Each number is 200 + 20 x the weight over its row's rms, rounded and kept within 0 to 999. Layers, rows and columns count from 0. The size before them is the row's rms in percent of the matrix's.

# up: layer 3 MLP up, 192x64, rms 0.234, rows 127-161, columns 0-63
# down: layer 3 MLP down (transposed), 192x64, rms 0.189, rows 127-161, columns 0-63
# gate: layer 3 MLP gate, 192x64, rms 0.233, rows 128-162, columns 0-63
up127,117,210,183,216,205,192,210,184,175,194,201,210,199,175,193,201,185,213,178,187,202,192,210,184,201,199,175,186,180,244,167,197,153,173,182,192,226,192,202,180,189,248,203,187,178,219,212,198,192,208,209,201,196,209,187,208,199,265,206,225,246,238,209,186,208
down127,115,201,202,175,219,193,215,214,198,176,201,184,219,204,212,184,211,233,207,175,185,208,213,202,181,217,191,185,194,212,184,188,232,185,206,203,175,158,170,232,194,192,181,216,190,221,204,207,201,204,146,211,184,220,196,202,204,226,177,190,243,136,194,177,216
gate128,099,210,214,221,195,193,233,205,181,188,182,225,231,189,188,184,193,174,222,165,180,176,210,205,197,187,202,205,178,183,215,195,196,183,211,210,242,199,209,188,174,236,213,198,166,184,173,167,198,199,201,223,239,217,231,195,169,207,195,227,202,200,192,234,158
up128,099,220,215,179,203,197,207,199,186,233,195,243,199,193,217,205,184,215,202,225,234,174,203,231,194,201,172,172,213,212,188,223,200,217,187,204,192,241,215,235,159,188,211,210,213,227,207,182,185,212,225,193,197,218,195,217,194,199,198,155,176,164,187,177,235
down128,101,228,210,199,185,185,233,194,181,204,197,191,185,188,217,199,222,180,202,217,202,200,223,179,189,205,223,200,171,230,192,215,184,199,179,196,207,220,201,176,198,188,204,231,243,188,198,178,191,176,177,223,186,183,158,181,165,167,254,201,221,193,227,233,201
gate129,085,156,169,201,163,201,159,244,166,210,140,188,256,192,223,214,216,210,188,197,180,177,231,212,190,204,192,207,202,184,202,192,173,205,199,194,179,194,211,207,205,200,197,208,204,188,201,224,215,204,191,189,159,199,224,212,203,201,219,206,206,208,199,195,195
up129,097,112,191,208,150,205,176,213,163,216,178,199,247,191,194,196,187,231,182,194,193,216,210,181,176,210,194,207,231,201,206,213,187,202,210,196,208,197,199,187,211,191,197,200,214,204,227,198,198,199,192,200,163,231,218,188,203,208,219,215,211,204,212,181,196
down129,103,177,191,217,229,208,98,229,233,206,181,199,226,185,213,175,190,220,185,199,188,199,221,209,173,192,215,196,214,209,208,189,185,185,186,180,205,202,189,192,215,200,189,207,201,204,217,167,186,205,197,227,204,210,202,183,226,198,232,197,195,219,199,200,187
gate130,100,199,166,185,210,206,184,178,180,179,211,234,226,209,204,182,185,193,195,219,183,207,215,197,168,198,196,232,192,199,188,198,212,197,178,211,189,152,187,172,197,177,238,184,169,210,181,181,251,167,246,199,172,191,201,194,216,189,170,202,204,197,215,218,203
up130,103,192,167,187,181,196,177,225,217,202,204,204,179,229,210,209,182,196,197,195,189,191,208,203,200,204,203,202,182,222,187,226,185,217,219,193,175,185,181,206,182,152,209,241,228,216,199,205,167,204,201,180,195,185,175,205,210,256,206,224,188,252,160,196,184
down130,102,215,216,183,196,213,213,201,212,169,215,201,235,205,210,207,201,229,199,208,169,187,137,223,202,206,212,233,205,209,165,198,231,199,190,199,211,188,201,176,210,230,214,205,196,192,187,202,261,229,181,181,172,186,207,211,196,178,201,183,215,191,206,242,206
gate131,099,179,187,212,195,182,195,199,205,214,215,212,186,188,184,164,227,207,212,200,203,240,209,165,231,215,213,175,163,212,218,217,228,217,126,182,226,218,210,186,187,196,225,201,235,180,227,191,196,187,193,216,215,180,218,218,198,189,193,193,184,207,186,188,208
up131,089,167,210,190,169,182,206,198,204,196,213,191,212,205,200,194,182,179,199,185,188,208,211,215,166,167,216,156,179,237,215,177,194,192,186,165,194,216,190,156,238,187,219,220,194,225,219,201,228,230,194,193,189,215,232,209,166,184,191,191,221,232,185,207,215
down131,092,214,201,167,191,242,216,233,204,193,212,204,208,208,193,166,245,235,217,196,207,225,176,200,226,198,204,180,205,193,207,195,173,241,167,175,210,225,204,202,215,200,230,199,160,194,165,205,163,191,224,209,183,188,176,214,216,187,201,202,188,194,212,183,187
gate132,109,192,185,168,204,186,196,204,180,181,196,218,197,210,216,185,214,148,180,151,228,207,218,175,209,179,228,187,230,176,203,175,197,195,219,196,225,184,193,180,222,177,178,173,201,203,215,224,206,181,205,190,190,227,228,217,227,224,207,196,211,209,189,190,153
up132,099,167,208,188,199,223,229,172,191,179,211,187,180,184,191,189,189,186,170,186,189,194,196,203,197,207,155,219,239,192,202,204,178,235,198,158,177,216,242,238,188,226,226,198,204,218,196,188,202,179,196,196,205,221,180,160,197,215,200,182,226,175,222,205,186
down132,099,173,225,202,185,215,190,201,187,185,198,171,206,217,215,175,202,182,211,194,176,224,170,203,232,191,195,152,191,170,249,217,217,206,210,209,193,171,217,231,184,183,219,212,198,228,218,213,181,184,177,224,175,208,181,203,194,227,158,227,189,216,208,204,213
gate133,098,213,169,208,171,178,183,190,203,170,219,219,191,230,199,198,228,203,189,187,194,205,227,200,176,224,229,194,207,189,181,191,206,147,176,237,196,226,203,174,218,201,192,210,212,238,190,180,162,187,216,202,189,179,168,204,206,235,179,215,214,203,216,169,206
up133,094,215,230,197,164,191,205,237,218,214,184,196,183,244,218,207,226,219,219,204,168,218,195,224,205,171,211,162,213,211,229,225,202,216,185,229,210,203,229,196,222,166,161,183,202,208,180,200,207,195,217,181,195,210,229,201,202,202,202,222,168,208,215,220,223
down133,099,217,185,224,216,232,204,196,211,177,207,205,218,195,209,203,184,192,173,205,213,185,187,179,213,217,214,267,192,196,189,200,199,173,198,179,192,202,192,206,189,212,240,202,213,217,213,177,242,237,202,240,210,200,203,230,219,182,197,169,199,212,203,237,237
gate134,091,186,189,220,201,194,220,199,182,169,165,245,175,206,184,216,201,224,148,185,202,195,208,211,209,183,193,192,189,194,149,241,216,186,234,208,208,201,194,166,205,186,215,181,225,197,224,226,203,221,180,195,176,209,211,168,212,208,198,181,199,179,202,203,174
up134,097,223,224,173,221,235,189,201,216,252,189,180,234,179,201,202,220,179,176,227,215,220,204,184,191,199,191,204,216,194,199,178,185,208,201,184,178,220,188,223,184,194,201,216,205,216,252,190,171,195,229,209,235,190,163,210,167,189,203,224,181,198,215,211,191
down134,099,212,203,142,177,168,217,195,213,175,174,198,211,190,219,206,191,212,217,193,177,213,226,194,211,192,182,172,193,183,179,182,187,230,213,199,216,159,198,216,203,192,194,225,183,191,201,207,186,198,222,219,211,199,196,185,231,191,194,185,215,258,156,173,190
gate135,105,208,231,210,194,213,201,206,192,226,200,223,190,177,204,218,227,177,181,186,205,237,200,183,189,197,216,231,200,216,208,224,201,177,158,195,180,220,191,231,197,219,187,211,178,192,229,205,205,203,157,221,197,216,237,175,218,196,155,204,233,202,184,214,161
up135,106,197,204,192,202,211,204,218,234,222,159,196,190,184,206,190,190,180,218,207,192,180,192,199,198,208,214,188,192,236,153,182,198,192,212,197,216,222,176,183,220,165,186,186,165,200,207,220,204,211,176,160,184,231,152,190,209,220,206,208,165,176,212,213,237
down135,109,219,188,199,189,183,223,161,185,232,192,173,182,211,183,191,175,213,198,215,189,206,169,200,229,220,188,188,210,202,191,171,166,172,264,172,181,180,200,205,191,203,202,238,228,201,231,205,196,234,223,207,217,178,178,193,213,183,218,196,195,206,186,210,198
gate136,099,177,169,194,184,164,186,213,213,176,232,212,229,205,232,204,163,191,190,189,193,179,194,216,216,178,224,189,185,209,192,159,187,197,194,201,157,183,202,152,206,225,180,207,180,211,201,177,213,196,199,200,190,190,213,221,212,194,191,204,173,252,189,222,214
up136,099,209,193,207,196,219,199,223,197,234,176,217,174,215,216,198,188,186,239,211,189,176,220,185,179,175,221,195,160,240,203,239,204,226,183,194,208,190,179,215,203,173,216,206,207,182,207,154,202,202,249,202,182,185,199,190,185,177,218,215,200,167,186,172,201
down136,096,182,234,202,202,201,185,187,161,168,174,204,207,181,168,191,190,225,178,188,178,183,219,206,189,198,183,213,177,251,189,232,231,175,168,193,211,186,194,206,227,205,225,197,198,215,211,201,172,235,219,198,221,212,186,202,197,218,171,161,200,220,194,191,224
gate137,090,165,178,209,211,217,222,199,179,221,249,190,200,184,201,177,190,201,184,195,199,176,198,204,216,210,209,179,201,221,200,195,181,201,200,186,156,225,150,207,185,193,209,211,195,158,214,141,208,215,183,195,174,207,196,225,211,188,171,213,180,172,194,186,190
up137,091,232,185,175,193,180,214,208,231,161,187,194,208,177,221,220,201,194,221,214,216,193,191,192,202,178,210,199,183,165,207,195,186,230,166,148,182,204,186,189,208,178,203,222,188,230,212,198,196,192,202,197,208,160,225,215,181,218,229,187,200,230,177,189,241
down137,086,182,200,199,201,209,196,188,203,246,205,194,192,208,192,172,188,213,157,163,201,207,195,196,222,203,187,195,202,201,195,188,175,188,212,221,194,190,159,218,189,212,193,190,189,158,181,170,169,217,227,183,198,198,198,169,237,177,151,223,223,221,195,227,183
gate138,098,183,200,209,192,150,207,215,222,165,206,216,207,205,232,228,193,177,228,186,202,214,231,209,181,176,206,195,211,203,190,202,246,195,212,202,187,209,249,224,184,214,174,181,194,193,185,218,208,211,207,196,165,210,203,221,181,184,177,200,182,236,194,156,203
up138,091,172,193,193,210,216,148,224,192,197,194,190,194,224,209,218,214,180,204,199,181,199,196,182,199,186,198,189,186,189,189,169,224,221,203,178,214,211,216,172,195,183,230,208,204,247,203,205,191,134,204,178,195,218,215,226,180,188,172,198,184,219,230,192,164
down138,096,206,194,233,207,188,239,201,207,222,236,175,199,200,199,204,178,188,204,207,175,189,211,190,209,184,195,225,236,186,210,208,240,168,237,207,178,244,206,187,218,188,185,196,242,212,204,189,180,179,182,202,208,156,194,198,179,164,200,214,171,191,218,199,197
gate139,093,232,195,208,152,200,198,210,213,213,215,193,191,188,190,221,193,152,198,207,235,171,193,199,180,219,207,209,213,213,204,205,189,234,165,182,201,193,183,195,203,238,218,219,196,208,165,197,199,205,238,194,191,235,202,194,212,188,191,239,160,168,189,207,174
up139,092,253,169,175,201,211,173,187,205,186,190,213,161,199,196,209,211,202,189,206,206,190,198,207,197,220,205,223,197,155,167,166,211,193,232,192,212,217,190,239,173,194,197,213,226,215,217,212,203,246,186,191,212,220,198,210,187,186,189,175,218,222,213,227,170
down139,093,206,193,214,176,185,177,242,238,226,201,203,203,187,205,200,218,172,200,174,180,253,175,184,198,205,198,214,191,173,203,226,208,178,198,223,183,242,193,216,220,183,197,200,213,226,196,198,154,184,174,197,196,203,214,199,228,199,219,216,217,188,156,184,198
gate140,097,198,209,222,205,217,203,201,168,215,182,212,183,233,224,200,203,234,165,191,227,195,171,188,208,193,198,204,233,210,197,187,193,213,194,208,238,181,221,199,175,193,162,181,249,187,204,208,216,209,191,200,196,189,170,211,175,182,191,191,221,153,234,221,172
up140,103,210,205,214,194,205,186,207,194,238,152,197,185,204,192,174,185,172,213,215,201,169,203,196,176,202,191,187,182,174,192,180,210,178,190,237,223,150,225,180,188,185,181,167,199,199,240,190,195,221,204,198,155,222,162,210,211,193,188,190,186,223,204,187,191
down140,103,201,227,198,213,201,189,184,206,210,219,197,222,198,175,215,190,212,190,210,222,222,185,226,176,189,193,169,198,202,175,249,186,235,203,237,181,209,166,199,219,214,217,205,169,175,192,209,215,171,207,184,221,166,219,168,203,238,210,180,210,180,235,187,185
gate141,098,195,203,210,188,234,192,204,156,178,198,187,190,235,230,183,184,204,198,210,216,215,169,213,218,178,189,198,175,210,184,196,169,231,210,215,196,192,209,158,195,207,208,193,162,191,189,204,199,176,238,205,196,223,169,157,217,208,162,215,198,182,224,176,214
up141,112,215,212,184,193,173,202,220,187,187,179,180,195,214,221,195,194,238,193,220,223,185,183,235,191,199,205,229,189,212,202,177,158,215,190,170,187,195,182,196,229,208,189,208,162,207,236,166,187,212,205,191,204,193,214,223,210,233,192,186,218,149,159,202,210
down141,117,193,243,184,225,203,191,189,211,202,187,188,181,189,190,207,210,218,190,185,200,210,236,170,166,195,186,185,177,213,220,220,193,179,230,234,215,194,234,234,200,208,162,228,208,194,194,193,191,217,203,202,193,253,195,198,210,207,228,206,204,174,252,191,218
gate142,105,207,188,183,200,189,183,209,182,199,206,226,187,162,254,190,191,189,188,180,190,163,222,176,185,184,184,194,207,218,214,253,216,182,197,205,229,178,186,194,224,187,160,212,221,204,183,179,215,188,189,231,201,199,201,232,173,163,200,186,191,203,217,205,175
up142,108,177,202,145,187,188,211,167,231,192,196,191,211,195,205,186,188,184,220,202,208,200,198,195,167,192,216,215,202,220,207,207,176,199,199,153,197,177,226,211,195,188,206,162,206,200,254,185,208,259,176,204,207,196,199,175,205,195,205,204,197,232,169,191,192
down142,106,196,180,242,196,206,202,190,202,225,204,213,196,209,203,210,191,196,225,212,206,182,203,168,218,189,189,191,189,229,158,139,230,218,193,196,222,203,179,186,234,215,209,146,209,216,189,192,213,227,204,227,243,173,202,197,191,202,213,211,209,222,208,185,191
gate143,088,160,228,158,213,200,205,187,185,222,213,178,196,171,187,189,182,212,160,196,163,187,215,184,188,217,201,198,180,219,166,200,181,187,191,235,213,185,188,217,175,181,206,204,229,183,205,194,227,210,195,168,196,208,179,178,233,206,195,214,194,197,245,213,170
up143,085,180,208,187,178,221,223,172,152,245,203,202,199,241,195,186,180,204,176,206,186,188,196,186,216,231,211,207,226,237,171,196,198,182,227,226,185,195,204,205,177,215,203,184,207,178,230,192,209,211,184,201,170,213,191,191,210,182,147,194,199,177,212,201,177
down143,077,232,219,183,181,189,220,165,226,184,202,178,183,179,163,221,196,207,231,185,188,220,213,215,188,189,204,196,204,168,233,203,187,191,177,195,227,205,210,188,225,209,196,210,214,245,205,212,195,218,198,193,190,224,219,225,154,194,247,210,173,197,173,188,198
gate144,107,200,196,196,203,205,209,182,180,165,180,220,206,255,225,183,187,192,219,200,194,198,182,186,173,161,173,203,187,228,211,203,241,217,186,210,168,180,197,174,219,183,202,208,174,184,214,180,223,205,254,221,178,187,214,201,213,204,212,209,218,196,226,226,203
up144,104,209,199,196,200,191,211,210,192,201,198,180,205,200,198,193,228,211,222,186,161,200,214,197,180,224,201,219,251,226,214,161,186,161,207,158,178,178,194,139,210,160,192,193,185,234,184,197,202,196,216,218,211,194,171,221,210,204,212,201,220,210,223,191,196
down144,089,199,203,231,203,172,180,155,229,192,213,207,226,198,206,188,183,189,217,251,218,201,179,212,176,217,186,186,187,197,188,170,215,206,195,231,213,208,197,184,216,227,208,177,201,233,189,200,216,172,215,200,209,200,212,174,203,219,261,220,217,227,207,201,174
gate145,110,214,232,204,225,205,174,198,170,182,176,250,216,227,209,193,185,181,214,159,200,207,193,195,175,222,186,164,181,165,240,200,184,201,208,218,212,172,216,209,222,237,216,210,229,197,217,195,163,203,190,200,185,230,204,180,210,199,182,188,204,209,190,191,189
up145,108,207,195,178,183,162,208,204,193,214,212,158,218,220,204,199,167,218,197,195,160,151,190,210,162,249,184,194,211,213,212,210,221,188,214,191,182,210,232,213,218,201,190,240,197,218,197,202,195,166,197,206,199,195,189,243,196,232,213,202,191,191,181,219,199
down145,113,206,197,173,217,184,169,202,176,163,198,201,216,188,224,155,185,200,187,222,195,192,220,194,218,216,180,188,174,217,192,198,185,220,195,187,220,202,212,205,210,136,217,167,183,215,187,217,213,166,184,190,213,246,214,211,197,214,168,232,203,212,198,193,198
gate146,104,200,167,201,180,177,178,239,212,184,209,244,173,186,181,230,223,235,196,162,175,211,197,162,188,188,192,191,195,220,197,176,201,174,189,192,180,210,202,201,211,197,184,203,183,219,198,223,207,231,207,219,186,210,188,165,179,207,179,199,198,190,213,236,161
up146,105,198,180,215,196,219,218,196,179,201,238,186,177,203,196,255,234,212,195,238,193,192,226,194,204,188,173,206,214,233,203,207,201,204,197,181,194,210,189,211,184,186,165,157,183,213,155,216,224,201,196,190,188,174,183,191,195,207,204,154,184,180,229,207,191
down146,108,187,183,173,220,230,201,234,217,200,177,214,211,176,200,197,195,183,188,191,203,215,194,196,236,189,209,200,172,200,225,161,203,209,197,202,190,220,203,202,227,209,191,201,228,197,189,177,143,167,184,198,198,201,192,214,157,154,198,194,208,219,164,221,233
gate147,101,167,181,214,203,185,213,148,172,208,191,197,186,183,218,235,197,144,183,178,205,183,166,184,174,179,176,221,172,205,199,202,210,163,219,197,218,198,213,209,187,245,189,211,198,218,217,242,198,189,206,202,179,196,201,176,197,182,201,192,204,192,217,193,198
up147,102,230,197,206,199,202,177,196,267,249,176,206,179,200,171,223,195,179,204,190,185,244,207,186,185,224,200,237,227,199,198,208,191,210,210,218,219,204,205,195,198,189,176,216,225,207,180,206,190,192,194,171,226,236,216,190,218,187,202,233,190,198,176,200,193
down147,099,171,187,197,198,210,218,186,188,212,195,206,220,199,216,179,187,211,251,215,205,177,196,223,184,210,196,220,160,205,228,174,210,184,160,215,193,254,237,177,209,189,178,171,210,181,181,181,184,200,194,218,209,199,211,221,183,218,189,170,226,221,210,187,179
gate148,094,209,199,217,195,230,193,223,185,230,180,214,220,220,197,163,189,179,198,196,218,206,198,187,228,211,213,224,219,212,186,180,179,179,196,186,176,242,199,226,209,207,226,200,153,182,169,216,201,216,223,257,212,192,197,214,185,197,168,209,187,210,234,202,189
up148,094,190,211,173,211,219,206,216,186,177,192,201,185,182,179,249,188,240,213,195,208,216,212,192,224,203,216,209,161,222,216,199,196,187,224,234,218,198,177,165,184,189,206,179,227,195,214,213,174,163,190,203,222,183,213,218,201,196,200,192,204,186,207,263,179
down148,093,181,207,200,194,205,215,192,258,235,183,240,197,182,184,197,204,182,202,189,203,190,185,206,181,183,223,209,150,239,237,170,223,221,206,190,184,197,211,210,194,196,184,238,221,186,222,213,231,200,231,190,188,190,187,210,209,178,197,177,203,173,194,181,216
gate149,096,205,209,176,187,171,188,207,181,215,216,221,197,195,182,175,211,158,207,181,199,208,204,177,167,199,195,215,208,185,215,194,222,202,212,188,186,224,204,208,154,202,149,200,188,232,205,188,209,176,162,203,188,260,206,196,183,187,205,214,195,205,237,231,209
up149,104,223,158,188,217,194,199,192,187,188,177,204,214,216,218,215,177,164,197,199,210,183,170,201,177,198,203,216,189,181,190,208,224,200,215,219,215,157,180,184,217,208,183,202,170,213,232,243,164,211,220,224,209,217,188,192,178,163,227,185,230,223,180,210,218
down149,109,169,174,188,204,187,199,158,228,201,209,214,186,178,211,168,182,211,200,160,197,174,207,192,210,177,199,190,215,215,209,178,168,199,180,178,231,192,189,179,204,188,181,190,232,235,194,192,173,242,222,201,192,234,198,207,196,187,228,231,164,210,200,220,205
gate150,090,190,198,237,184,183,217,227,220,188,195,217,218,219,213,214,189,174,200,215,163,175,171,202,172,193,194,219,209,204,203,185,186,209,199,200,187,234,186,201,165,236,177,197,254,209,175,161,196,170,184,216,199,183,220,206,223,179,216,210,216,180,188,227,216
up150,086,214,205,189,234,212,132,166,194,188,198,185,210,212,209,177,167,228,183,200,214,172,169,209,213,180,218,200,179,208,181,214,202,219,239,199,215,184,198,189,215,198,181,189,190,204,196,196,209,231,199,169,211,204,244,194,180,190,185,190,162,200,206,230,206
down150,086,220,202,180,168,193,209,235,171,193,172,214,191,204,203,195,217,189,173,210,183,178,159,204,183,192,213,203,200,220,176,216,168,181,186,205,195,192,203,242,189,238,228,204,232,166,159,243,182,195,208,171,190,182,202,195,222,216,189,197,200,189,208,190,221
gate151,098,210,171,197,183,214,187,200,176,160,181,199,183,215,202,176,187,178,223,234,196,184,194,176,188,187,208,174,193,192,242,206,204,219,211,168,154,190,195,201,171,183,157,213,206,169,193,200,182,177,202,226,203,174,199,207,209,246,171,201,197,184,222,194,213
up151,094,212,201,195,216,200,176,162,186,238,187,187,189,181,187,228,178,170,222,195,207,200,200,188,193,227,169,195,193,154,211,197,194,197,188,191,181,203,179,233,179,196,169,146,181,219,238,205,186,237,193,213,182,202,220,174,186,201,194,187,175,193,194,199,224
down151,098,181,187,216,212,238,193,214,198,211,198,207,200,197,174,208,213,208,194,193,261,225,203,167,185,200,217,204,193,164,212,242,208,222,225,202,201,205,228,191,197,204,191,174,173,171,187,191,184,187,221,201,233,173,208,182,200,177,179,171,178,199,209,155,219
gate152,102,227,183,194,154,179,191,219,202,202,195,215,228,192,218,203,197,173,187,222,179,188,211,177,219,164,227,172,168,194,239,190,213,239,224,208,198,200,211,188,186,193,196,248,207,188,201,181,205,211,218,210,218,216,229,220,213,207,180,212,207,251,209,192,186
up152,103,208,214,194,151,186,185,229,211,196,190,232,192,187,218,182,194,195,219,157,178,217,214,180,222,160,197,216,168,189,183,200,173,178,178,261,190,177,209,201,221,225,212,222,216,215,195,203,218,201,195,192,189,196,190,204,189,227,208,187,214,217,183,168,217
down152,097,213,204,161,206,202,205,222,202,204,196,147,196,196,169,191,208,197,180,216,208,221,180,201,213,199,196,190,220,179,236,212,197,205,192,216,192,222,170,178,200,220,215,195,190,211,221,196,201,155,169,150,213,208,156,222,218,211,229,217,207,191,171,170,189
gate153,109,208,176,159,176,192,171,206,197,215,217,224,208,214,191,215,216,185,223,197,226,193,217,207,174,170,221,198,204,247,198,192,193,207,164,188,162,193,188,185,174,193,205,212,186,176,219,153,229,213,208,201,180,213,225,211,228,204,185,199,168,205,170,190,179
up153,103,199,217,188,221,199,211,240,209,191,182,186,186,173,184,162,224,200,137,221,173,223,193,224,200,165,215,199,204,217,206,178,240,224,220,202,224,242,226,193,212,208,195,182,216,223,190,215,203,173,195,200,218,207,209,209,170,195,212,199,195,224,188,201,207
down153,101,206,167,204,188,184,211,194,175,214,223,219,209,187,209,216,203,188,208,158,218,211,207,199,246,179,229,223,239,220,168,222,181,194,209,205,197,202,192,182,211,209,202,216,223,176,186,158,180,194,198,195,186,205,193,201,166,177,212,175,154,181,200,230,227
gate154,095,193,184,176,185,167,203,224,219,192,198,221,183,218,203,186,245,185,185,185,208,222,205,197,206,164,226,202,225,207,211,175,172,177,190,189,227,188,190,164,185,196,192,237,224,254,210,180,172,185,193,198,204,216,190,215,206,212,174,205,220,197,160,219,190
up154,098,188,188,203,232,233,179,178,191,193,205,180,209,204,187,205,210,191,204,181,215,212,197,190,179,186,209,223,213,217,171,184,195,175,205,169,183,216,205,204,167,195,233,196,152,197,210,184,187,216,226,179,224,198,161,189,227,198,197,204,201,143,213,225,156
down154,095,223,190,196,186,141,193,204,168,212,210,209,176,204,192,218,211,188,192,229,187,193,218,203,164,201,197,192,203,202,218,215,205,184,211,230,217,210,197,210,189,170,164,202,217,214,189,209,139,187,212,162,174,181,190,208,171,184,186,240,180,192,196,216,189
gate155,101,186,171,184,179,208,219,213,177,187,202,200,181,242,171,167,212,175,180,189,207,196,213,193,201,186,215,190,169,202,210,220,189,179,244,207,181,216,210,194,227,216,207,200,188,193,202,181,198,203,191,218,210,226,160,219,163,183,207,227,257,210,227,213,211
up155,096,159,189,211,199,225,215,179,166,181,215,225,175,249,190,181,190,202,178,190,226,170,199,204,215,185,213,204,182,208,176,201,171,213,190,179,196,173,209,159,228,210,219,206,190,203,207,228,216,198,180,182,194,170,197,228,222,173,171,228,207,219,215,183,197
down155,097,206,209,174,205,177,206,223,214,185,213,185,200,165,228,215,197,203,219,194,200,210,176,211,194,249,187,158,190,201,199,162,186,199,217,198,192,204,215,172,164,202,172,154,198,218,186,211,194,186,183,219,161,189,222,220,183,225,214,175,192,159,215,208,206
gate156,100,216,187,198,193,189,222,217,188,203,202,233,213,181,211,218,230,178,184,166,200,214,221,197,185,205,221,173,199,222,194,207,198,192,221,239,207,228,183,148,202,213,223,197,186,211,217,235,197,183,205,232,154,222,217,169,189,202,181,197,189,213,201,175,161
up156,100,177,199,205,223,210,177,215,204,248,220,198,196,228,203,190,195,191,206,212,208,217,200,166,184,218,238,211,182,201,200,208,218,188,240,212,176,218,206,194,199,213,163,186,168,209,169,240,193,214,183,153,226,162,183,193,184,193,182,190,211,221,188,223,198
down156,102,202,183,227,221,203,221,198,195,244,199,181,182,252,207,186,177,206,221,183,224,205,194,200,178,178,193,220,184,253,208,205,244,195,178,201,164,216,178,191,198,179,180,231,188,211,190,180,199,205,189,216,211,185,203,181,217,194,177,186,222,162,212,203,216
gate157,102,230,167,160,207,196,186,223,187,228,205,217,222,197,203,235,187,195,216,222,215,170,206,202,207,177,194,208,189,197,228,181,240,217,204,202,200,174,218,199,210,191,204,200,173,188,257,222,192,202,196,197,154,211,219,190,217,202,192,208,162,232,221,204,219
up157,105,206,214,209,182,189,189,226,208,246,186,207,205,203,190,231,210,177,246,199,155,176,211,208,209,150,185,227,194,221,215,195,226,194,185,201,211,173,219,197,219,159,206,220,166,187,207,184,201,193,191,193,209,232,193,199,191,226,208,217,178,205,218,180,173
down157,100,204,195,178,209,183,182,202,232,196,201,191,189,201,183,221,167,159,187,208,188,213,210,259,178,185,188,201,189,186,199,171,182,209,167,219,168,189,183,214,208,224,197,164,193,172,177,181,240,182,190,195,185,183,217,212,170,198,240,211,213,182,203,202,185
gate158,096,230,191,185,159,213,182,205,183,188,219,208,193,190,224,200,199,197,178,213,196,215,208,189,192,214,219,185,191,232,202,210,202,208,180,185,212,180,172,172,203,210,173,219,167,174,212,216,230,223,246,215,189,177,253,190,203,153,204,213,178,181,183,177,190
up158,096,173,207,214,198,191,189,196,204,187,189,188,164,203,210,158,194,226,179,191,206,210,205,228,215,179,225,215,188,166,208,183,190,185,213,191,210,169,196,219,204,220,206,224,232,178,177,166,192,147,181,221,195,221,170,236,216,220,194,208,203,200,222,239,185
down158,090,186,239,205,203,189,217,139,154,178,175,228,208,203,189,225,209,217,177,205,169,166,203,185,205,204,177,196,194,210,180,222,197,230,185,200,225,170,226,167,208,192,211,217,221,227,227,207,201,200,226,215,200,198,219,186,224,218,184,200,214,213,201,190,209
gate159,099,195,174,214,169,164,176,185,222,192,215,218,209,221,206,202,239,170,204,150,214,149,215,213,188,179,193,203,177,209,212,197,228,241,206,183,188,200,192,206,192,162,211,189,216,193,251,188,217,211,184,206,195,215,212,186,216,205,194,190,201,205,188,173,211
up159,100,212,208,152,191,184,207,162,189,226,207,186,204,210,210,188,216,211,186,208,230,181,195,210,198,212,202,214,189,192,204,207,208,209,210,169,221,231,226,183,196,201,198,203,175,202,245,233,226,221,152,156,206,181,217,211,177,189,189,214,225,188,192,173,237
down159,096,227,209,191,200,181,202,253,213,221,188,200,185,214,198,233,220,173,238,199,230,185,229,221,190,189,212,191,149,209,194,194,214,217,189,217,198,198,179,215,203,153,173,222,191,205,166,201,190,192,199,213,193,204,195,219,209,199,227,200,193,155,213,170,203
gate160,104,205,171,201,206,184,228,186,179,198,198,211,209,222,190,216,208,197,172,197,189,202,172,181,178,175,132,198,176,206,208,218,217,160,213,217,235,233,212,212,215,235,179,239,180,204,172,198,172,195,189,229,212,203,207,185,199,197,185,211,213,197,205,227,209
up160,107,209,167,216,196,211,178,215,222,234,212,209,196,213,175,229,203,202,224,228,258,233,231,179,199,232,200,187,172,232,174,208,199,186,234,236,208,173,198,193,186,209,187,211,185,205,198,222,222,199,225,200,193,208,201,188,163,207,209,186,227,201,198,210,211
down160,110,210,216,208,197,182,181,200,224,223,197,152,203,207,185,209,179,187,197,202,181,211,189,222,196,175,171,218,178,186,219,221,201,195,160,203,189,178,214,203,228,211,185,205,185,218,150,155,194,178,192,175,188,217,220,210,196,219,153,201,156,191,202,220,204
gate161,099,192,172,216,188,193,191,225,223,176,200,219,174,217,225,210,248,194,209,212,207,177,215,179,207,198,215,221,198,214,202,209,213,215,191,222,186,175,219,220,212,194,183,223,231,174,187,211,222,183,229,249,201,196,172,194,168,217,187,213,214,215,235,238,176
up161,094,185,209,180,200,194,206,173,194,220,210,161,170,188,162,211,217,201,168,193,211,196,221,174,195,169,184,212,215,198,223,192,193,220,196,156,197,197,198,205,197,224,162,220,225,229,215,180,199,212,210,247,179,185,221,208,213,222,198,215,200,217,248,194,176
down161,099,197,192,222,198,221,192,240,185,191,194,254,191,186,184,218,203,184,200,220,186,152,207,231,192,177,226,174,185,199,233,222,218,209,238,204,189,204,163,185,213,141,204,196,182,187,168,199,193,201,192,181,213,181,202,204,218,210,208,207,178,203,205,200,190
gate162,100,201,207,230,209,178,223,190,199,202,176,228,223,195,210,201,218,215,192,166,240,166,197,175,207,249,207,205,191,207,199,183,212,173,198,209,176,249,149,205,185,204,202,217,209,196,207,193,190,233,202,203,228,188,235,206,222,186,162,183,197,205,194,190,198